Part of a small language model's weights.
Size: width 128, 2 heads of 64.
Architecture: ALiBi, attention sinks.
Training: a variant of Muon for these matrices, 108M tokens.
Each number is 200 + 20 x the weight over the matrix's rms, rounded and kept within 0 to 999. Layers, rows and columns count from 0.

# layer 5 MLP down (transposed), 512x128, rms 0.0618, rows 480-511, columns 0-63
189,188,181,192,193,200,192,183,202,208,189,197,193,169,197,156,211,167,197,184,188,202,210,203,197,224,191,191,183,226,228,208,203,220,187,220,167,215,220,194,213,168,214,226,186,236,229,205,200,237,193,186,203,224,208,195,243,221,238,213,196,227,192,183
193,208,194,213,221,221,205,216,195,203,165,194,215,204,203,197,180,234,190,184,211,208,202,176,201,186,215,192,197,211,200,184,203,216,182,189,208,164,193,208,196,217,231,198,207,200,209,262,183,189,206,210,199,218,188,205,210,202,185,210,203,215,176,195
197,209,200,205,231,210,181,203,227,184,188,178,185,211,201,189,198,176,241,196,216,198,191,211,198,210,226,211,192,243,186,202,198,200,184,171,199,187,215,222,209,213,227,217,226,176,214,240,159,227,188,214,155,185,220,195,231,197,209,217,231,170,156,205
200,237,239,203,173,216,188,221,185,190,166,207,195,166,239,247,187,155,209,153,200,149,189,193,175,207,218,180,195,203,142,232,204,174,220,215,180,204,204,202,205,175,180,177,198,173,175,197,219,197,186,184,217,173,194,196,197,199,113,188,220,227,162,192
196,208,206,194,196,212,202,201,248,163,188,221,223,185,203,221,214,225,162,197,233,178,157,196,199,179,202,219,197,208,226,185,208,215,171,207,217,184,202,218,187,191,195,193,228,214,212,218,226,200,213,202,179,181,225,194,164,167,183,179,216,150,207,224
189,161,224,205,214,188,181,187,200,207,256,215,188,206,199,168,183,190,223,201,232,186,188,193,198,190,220,213,222,165,219,206,206,229,231,170,203,227,213,199,200,178,212,190,176,203,224,241,227,212,177,201,197,223,179,207,188,193,236,188,159,208,208,225
194,182,231,191,213,165,188,183,184,190,169,197,196,143,200,191,223,194,216,235,212,175,209,197,215,200,172,181,213,200,186,216,183,246,188,220,174,187,203,223,185,213,204,224,201,228,213,196,181,193,180,187,219,198,218,202,204,205,204,186,188,241,211,196
154,172,198,200,167,211,190,216,215,189,216,206,201,153,220,208,188,195,168,199,185,218,218,207,164,203,211,204,191,183,212,236,213,223,189,232,200,230,171,209,221,181,197,203,189,180,205,201,239,218,176,190,183,200,254,171,211,205,214,199,190,203,197,213
213,177,206,203,202,171,185,205,198,231,204,211,234,199,207,218,228,221,199,212,207,193,210,187,192,171,205,198,211,168,145,220,175,180,200,211,181,185,165,219,170,192,190,197,218,208,195,204,176,177,208,171,226,229,219,170,230,214,193,204,176,204,220,183
190,195,214,196,174,221,202,194,199,196,207,189,210,185,173,212,206,197,170,215,164,206,201,202,231,163,160,182,195,197,187,196,206,173,199,181,203,184,200,193,197,198,177,230,199,224,208,205,197,210,226,230,206,229,200,201,180,190,203,193,199,207,189,179
188,226,193,168,229,217,199,215,198,179,184,187,209,156,195,175,245,200,190,227,234,191,199,223,214,185,189,191,177,179,180,203,189,248,185,182,194,238,246,196,262,177,235,197,195,198,199,163,209,196,214,194,206,192,171,242,202,215,215,222,186,226,189,203
182,209,240,175,194,195,211,231,198,165,174,174,211,168,211,209,177,190,222,206,211,177,185,218,191,203,207,235,180,215,203,185,197,230,173,208,206,219,205,182,202,169,221,217,224,191,186,183,220,199,218,199,185,224,210,184,179,175,180,209,199,213,178,207
188,184,226,207,202,196,165,215,205,208,193,255,200,205,206,200,182,231,160,173,238,206,214,201,216,209,220,205,195,187,214,218,220,216,190,252,178,216,197,188,206,208,183,230,213,213,149,221,213,165,246,182,158,224,186,200,197,190,224,179,233,225,188,212
236,199,184,193,186,194,188,175,211,169,198,217,209,194,183,193,219,201,252,219,202,157,220,211,208,201,196,190,202,228,216,230,198,226,206,221,208,192,198,194,219,229,199,213,195,183,239,203,186,216,187,186,176,216,188,193,182,201,226,202,184,181,199,196
175,197,206,178,175,186,179,196,209,216,188,227,226,214,210,222,190,192,199,186,201,201,198,219,210,184,249,232,212,203,195,195,198,201,208,218,228,211,253,193,182,203,175,209,248,174,214,184,188,205,196,192,198,200,204,139,213,221,222,183,176,213,210,197
214,217,191,171,224,205,211,231,226,203,229,194,203,194,213,239,238,218,181,218,195,193,187,191,186,215,227,176,207,224,184,191,166,155,200,213,186,203,217,175,216,222,190,176,211,193,209,218,173,218,191,213,178,204,206,213,227,182,201,219,225,185,207,193
193,223,243,187,173,204,175,154,173,171,190,227,185,193,190,193,211,168,196,196,218,192,212,217,185,201,219,216,191,192,212,204,226,204,176,185,204,227,220,169,217,218,203,243,213,194,187,188,200,231,222,190,230,201,227,204,189,195,185,256,233,193,185,201
214,167,196,213,168,165,182,195,227,222,185,181,198,219,182,172,201,215,207,188,215,197,195,178,162,208,186,199,168,222,226,159,220,162,161,197,186,208,194,190,191,211,222,240,188,193,212,217,221,208,229,188,190,181,236,196,207,235,187,156,171,215,187,230
187,191,170,178,232,201,211,222,201,192,182,192,192,199,163,190,159,201,225,251,185,210,195,201,230,195,234,183,248,204,193,164,157,188,231,229,156,189,204,199,181,216,181,198,194,191,215,212,216,183,173,239,167,176,205,183,218,197,189,234,198,220,227,197
215,229,232,188,192,188,194,179,194,203,195,200,203,205,199,229,188,228,205,244,216,175,205,194,182,189,224,238,213,190,188,179,217,163,210,165,171,221,175,205,166,201,215,214,217,199,185,217,189,210,187,183,207,199,216,169,199,209,267,227,208,212,223,205
184,221,199,218,169,221,192,162,196,173,157,204,194,220,173,163,167,182,187,165,193,186,221,197,206,218,156,189,194,200,220,198,185,213,205,222,191,250,198,169,175,214,200,197,217,232,235,189,191,202,203,184,193,179,251,214,257,232,199,204,226,188,212,181
177,170,216,210,206,182,198,222,176,206,180,184,212,192,186,218,201,165,210,200,221,194,212,185,204,203,189,202,204,188,224,202,210,184,235,238,213,194,220,222,200,220,219,204,188,219,196,180,176,210,187,189,225,194,161,221,219,223,190,223,231,214,186,225
203,210,211,154,195,210,167,187,165,233,183,141,193,220,220,217,198,179,264,202,186,170,214,195,226,195,199,179,203,239,200,203,217,221,199,211,176,185,195,165,187,241,186,234,212,225,206,177,185,206,176,212,203,205,199,205,193,190,206,229,200,219,210,187
213,189,180,181,183,207,184,183,228,225,176,206,216,189,193,194,180,163,184,204,217,169,206,225,214,230,194,212,232,187,217,206,172,187,227,198,181,189,177,207,207,174,216,223,203,209,206,199,152,233,199,185,197,229,211,195,186,210,197,213,176,190,199,185
196,225,181,181,195,226,185,198,191,202,204,204,173,228,215,190,186,203,210,229,190,212,172,215,184,215,190,148,242,197,185,227,176,199,183,197,173,190,195,205,202,206,247,175,167,218,222,166,224,185,242,195,223,209,219,217,200,189,226,188,214,208,205,181
202,174,191,225,187,215,180,199,199,226,215,202,196,192,197,159,201,219,182,194,214,174,208,225,212,221,185,177,160,204,223,181,199,200,202,201,194,261,203,242,207,215,180,187,216,195,216,198,192,236,194,190,189,178,203,187,238,250,225,206,183,213,188,181
201,219,220,206,176,202,160,253,206,177,195,251,177,224,206,225,151,203,203,192,215,232,209,218,208,202,217,207,182,184,209,211,194,204,176,183,214,190,188,175,206,173,206,191,166,167,167,218,206,168,197,178,203,224,197,196,174,198,170,214,210,181,199,197
206,183,182,217,186,194,182,209,225,207,194,191,196,198,195,211,168,215,173,198,203,212,200,166,168,187,187,213,211,178,181,206,168,229,205,131,201,192,204,226,198,226,237,193,176,205,218,203,194,217,215,158,180,186,214,204,235,201,238,217,224,168,231,204
161,199,229,185,217,189,191,185,214,218,202,198,191,217,218,209,191,173,182,197,194,179,156,201,211,169,199,159,181,217,190,199,188,179,170,216,195,182,218,183,197,231,233,202,207,224,199,233,183,188,169,212,196,182,225,216,211,173,173,207,228,194,208,204
230,191,243,209,179,157,181,226,211,201,175,246,205,185,228,229,199,229,226,197,201,185,230,216,170,220,207,171,209,171,210,201,220,211,179,208,199,231,185,162,221,163,192,204,187,186,216,207,206,208,191,200,191,199,200,235,165,187,202,182,221,217,207,205
210,227,193,209,188,223,243,178,175,223,225,209,202,217,211,205,210,200,218,165,184,198,220,197,158,224,185,210,187,223,205,208,193,204,214,225,195,201,197,206,200,230,218,190,198,203,155,176,198,212,206,232,226,187,179,195,203,188,228,194,229,175,208,229
198,210,208,203,225,151,194,198,204,183,187,215,223,207,205,232,216,197,205,184,241,218,227,202,203,193,164,210,189,197,199,193,207,189,204,200,214,159,204,216,189,198,216,176,180,203,238,183,208,193,212,216,188,213,211,214,205,201,235,204,211,194,200,163
# layer 5 MLP up, 512x128, rms 0.222, rows 481-511, columns 0-63
202,169,172,193,232,204,224,209,192,200,217,172,197,219,202,191,196,165,212,181,206,211,176,193,198,189,216,241,222,201,180,226,201,195,208,190,200,192,204,152,169,205,179,166,196,204,205,209,166,216,194,210,209,192,190,225,234,229,205,236,180,206,198,195
215,190,195,209,179,235,229,177,194,208,195,222,224,190,187,188,170,192,223,193,244,192,183,181,164,188,211,189,184,240,171,200,199,172,171,212,208,187,232,209,185,199,207,198,210,188,226,232,183,240,208,209,204,154,197,183,247,206,207,187,265,175,124,240
213,217,206,200,248,195,233,178,188,222,205,192,200,219,180,172,196,216,168,182,215,228,241,214,212,190,207,209,225,203,173,226,205,175,223,208,194,192,195,218,213,171,203,198,185,202,166,246,218,200,216,209,181,188,186,237,205,233,198,181,205,210,195,184
199,192,180,172,196,188,183,206,185,208,180,177,200,221,197,183,201,208,221,198,182,208,221,186,192,196,187,187,161,222,190,198,151,212,189,206,218,165,199,229,221,207,183,208,214,196,182,180,193,189,188,168,212,182,181,211,195,167,234,191,181,221,166,193
185,162,209,218,182,227,191,194,195,208,193,209,210,224,200,197,174,204,210,185,199,224,205,185,150,162,199,181,203,211,187,179,234,173,201,206,207,203,208,183,192,209,194,183,202,182,248,227,164,202,236,217,200,231,230,228,200,183,226,173,227,220,253,216
201,211,169,184,219,186,222,242,178,200,172,198,209,150,189,192,212,203,192,172,209,233,199,200,206,199,202,240,191,247,204,210,219,211,217,210,222,182,199,169,219,216,201,205,189,210,218,198,210,179,206,215,198,227,199,193,165,222,234,211,224,193,188,195
198,188,178,217,202,217,185,193,253,183,236,183,186,186,202,179,204,218,189,201,196,173,203,188,195,215,194,228,180,202,182,223,205,163,195,176,202,190,181,189,245,205,199,200,166,198,197,186,200,217,198,177,200,189,182,187,190,216,211,202,202,220,180,211
213,203,200,201,174,232,192,176,224,170,177,179,212,213,210,191,226,170,225,218,176,234,208,187,199,235,199,209,184,204,210,178,229,182,185,192,212,214,198,202,203,156,174,240,207,203,196,213,202,214,170,214,185,185,187,180,197,204,201,186,196,196,208,214
220,188,197,208,188,218,204,210,225,167,183,194,192,196,180,200,200,162,153,201,231,187,218,198,223,170,228,202,195,204,207,208,226,193,219,225,170,175,249,184,197,222,195,210,216,189,201,225,218,198,175,229,192,245,217,232,186,174,198,216,164,234,177,226
246,203,210,191,217,215,218,198,227,177,199,168,174,193,192,179,200,229,222,193,199,179,217,202,199,184,154,213,223,202,211,207,209,211,152,196,170,180,231,179,241,177,211,226,219,191,180,183,205,214,213,213,180,243,220,213,218,195,178,171,182,210,195,212
233,214,194,237,194,215,198,206,219,220,217,198,186,207,202,195,187,212,185,176,194,189,168,202,189,207,224,210,218,229,168,191,209,206,178,222,215,237,206,183,196,221,189,162,192,212,165,223,184,188,231,200,201,204,198,202,183,207,200,213,194,203,181,219
207,252,201,205,209,189,208,209,178,221,184,246,205,172,178,200,160,168,155,229,207,179,199,212,174,213,200,169,189,159,178,205,220,173,183,185,184,176,220,180,185,217,193,168,245,194,219,227,201,202,194,200,227,168,209,183,226,203,223,196,178,190,195,192
156,180,205,183,205,209,226,173,218,184,214,210,212,201,227,185,179,207,203,176,197,187,220,228,178,178,182,207,197,197,208,199,160,192,177,194,208,195,202,218,203,205,177,201,206,183,153,189,181,188,211,205,237,216,160,165,173,169,210,208,237,220,207,231
233,229,185,227,166,187,210,228,151,236,171,220,177,177,206,152,205,186,178,205,196,196,207,207,168,187,177,172,184,202,199,211,157,189,193,191,202,187,205,165,197,197,205,221,196,195,212,209,199,195,219,174,192,191,196,218,216,183,183,179,179,221,190,212
187,177,229,215,154,194,224,205,189,181,166,167,183,199,205,180,206,226,189,165,175,188,196,191,216,231,195,245,182,187,215,205,206,181,201,204,213,199,179,215,199,183,181,169,224,210,220,185,207,202,207,199,184,197,190,204,170,213,182,176,194,222,215,205
213,163,192,187,214,224,236,219,237,209,224,163,190,182,160,210,203,218,175,193,184,206,195,193,201,165,194,220,192,198,190,186,176,181,198,182,205,208,190,205,225,193,217,207,171,212,213,238,188,209,184,213,168,224,200,204,248,206,195,191,239,211,178,217
224,178,201,166,206,193,187,210,218,193,225,171,175,188,209,185,198,214,200,219,211,203,184,181,190,192,216,235,162,188,183,136,196,184,195,176,202,215,233,262,163,205,223,205,210,180,200,197,206,183,229,227,239,201,199,197,228,216,213,193,184,204,196,194
232,185,189,195,234,221,190,218,201,200,195,198,201,223,194,177,212,231,204,208,178,191,205,180,167,203,200,201,230,193,208,222,189,178,202,239,177,200,183,171,176,199,169,206,169,180,221,201,192,158,154,217,197,175,218,178,200,206,206,208,196,194,219,227
213,183,221,215,202,243,193,206,222,197,195,222,167,168,194,163,197,172,199,169,210,229,200,210,178,206,201,221,192,222,181,205,181,206,187,216,190,182,193,201,235,200,191,197,175,199,188,190,200,194,201,248,209,228,222,182,170,175,191,195,214,206,218,174
198,218,178,189,218,210,223,219,166,182,208,184,196,169,221,174,195,170,185,200,172,195,178,195,206,190,188,223,213,211,159,208,172,202,197,234,195,211,188,191,177,163,220,198,213,229,197,224,175,210,179,186,227,225,190,223,182,203,202,189,239,222,203,228
240,180,195,189,182,169,208,190,198,177,185,148,194,162,179,174,199,197,211,232,208,203,211,183,192,186,158,199,212,209,186,185,192,169,183,172,177,212,203,222,214,223,201,217,198,184,200,231,223,261,202,195,173,227,200,187,223,225,194,208,203,190,191,200
194,199,188,225,205,164,231,219,233,198,185,198,191,182,184,197,182,211,191,211,221,204,203,201,240,194,199,206,172,217,208,208,203,203,187,211,229,172,211,175,165,195,183,199,180,184,137,193,204,240,222,167,200,181,183,200,183,222,205,202,189,161,229,210
195,217,174,179,198,207,210,202,209,162,185,190,213,204,234,229,197,215,179,191,222,201,226,205,216,190,230,208,186,184,171,208,198,204,201,197,236,212,214,181,174,208,198,206,211,206,190,212,201,163,191,225,229,214,177,200,192,220,145,185,204,219,207,190
201,195,178,195,215,181,190,168,208,169,246,208,175,245,236,166,196,195,210,188,177,194,182,190,199,201,234,219,187,216,168,191,184,149,220,186,215,212,196,228,196,191,204,205,187,176,185,196,184,188,204,211,211,189,164,193,223,211,203,192,187,196,220,206
226,228,181,198,198,158,182,230,236,221,264,184,179,197,216,218,200,200,203,170,218,202,225,169,229,188,226,190,205,210,175,184,218,190,181,212,244,188,191,236,170,185,154,203,192,184,156,192,176,220,205,235,217,219,188,210,227,197,189,189,182,192,232,190
193,191,191,179,195,218,224,165,227,185,205,172,199,186,154,205,202,225,207,199,208,173,198,220,152,176,214,205,198,237,227,181,201,195,248,209,227,198,206,215,204,193,189,205,192,190,243,226,186,183,200,181,203,178,192,170,159,195,224,196,233,200,203,236
201,187,190,211,220,214,270,215,206,180,208,182,219,197,192,198,210,203,198,218,176,206,208,200,203,187,185,206,196,223,198,181,200,208,212,239,201,164,212,182,189,173,211,176,171,183,204,199,212,207,183,182,210,183,223,204,199,190,208,223,205,220,175,198
227,210,212,232,231,178,204,215,165,146,217,201,204,199,214,189,214,195,226,185,189,198,226,153,196,193,206,221,211,204,223,214,223,218,190,190,211,195,189,197,201,164,143,217,169,171,180,180,231,177,206,182,182,240,220,199,178,218,210,187,190,184,190,200
224,220,213,161,202,195,198,208,213,189,208,208,205,207,182,221,211,199,211,206,198,214,174,191,210,218,178,224,211,247,175,203,235,158,191,175,213,168,244,172,250,227,187,210,205,196,152,226,174,205,208,171,186,211,189,225,195,197,210,165,237,204,198,217
242,221,187,204,211,193,214,156,196,230,172,200,197,179,174,219,195,199,213,220,192,198,201,186,202,174,220,229,184,210,188,200,162,205,190,191,204,228,189,195,186,195,192,218,222,210,198,203,189,204,201,193,209,213,192,192,190,213,218,168,218,210,193,195
178,189,231,196,233,185,208,197,262,182,192,214,206,234,194,155,185,180,224,213,217,207,215,192,206,196,209,222,202,204,173,218,225,183,226,178,213,216,199,173,195,209,195,167,243,191,197,175,228,201,205,203,216,212,190,177,203,206,199,189,227,198,206,214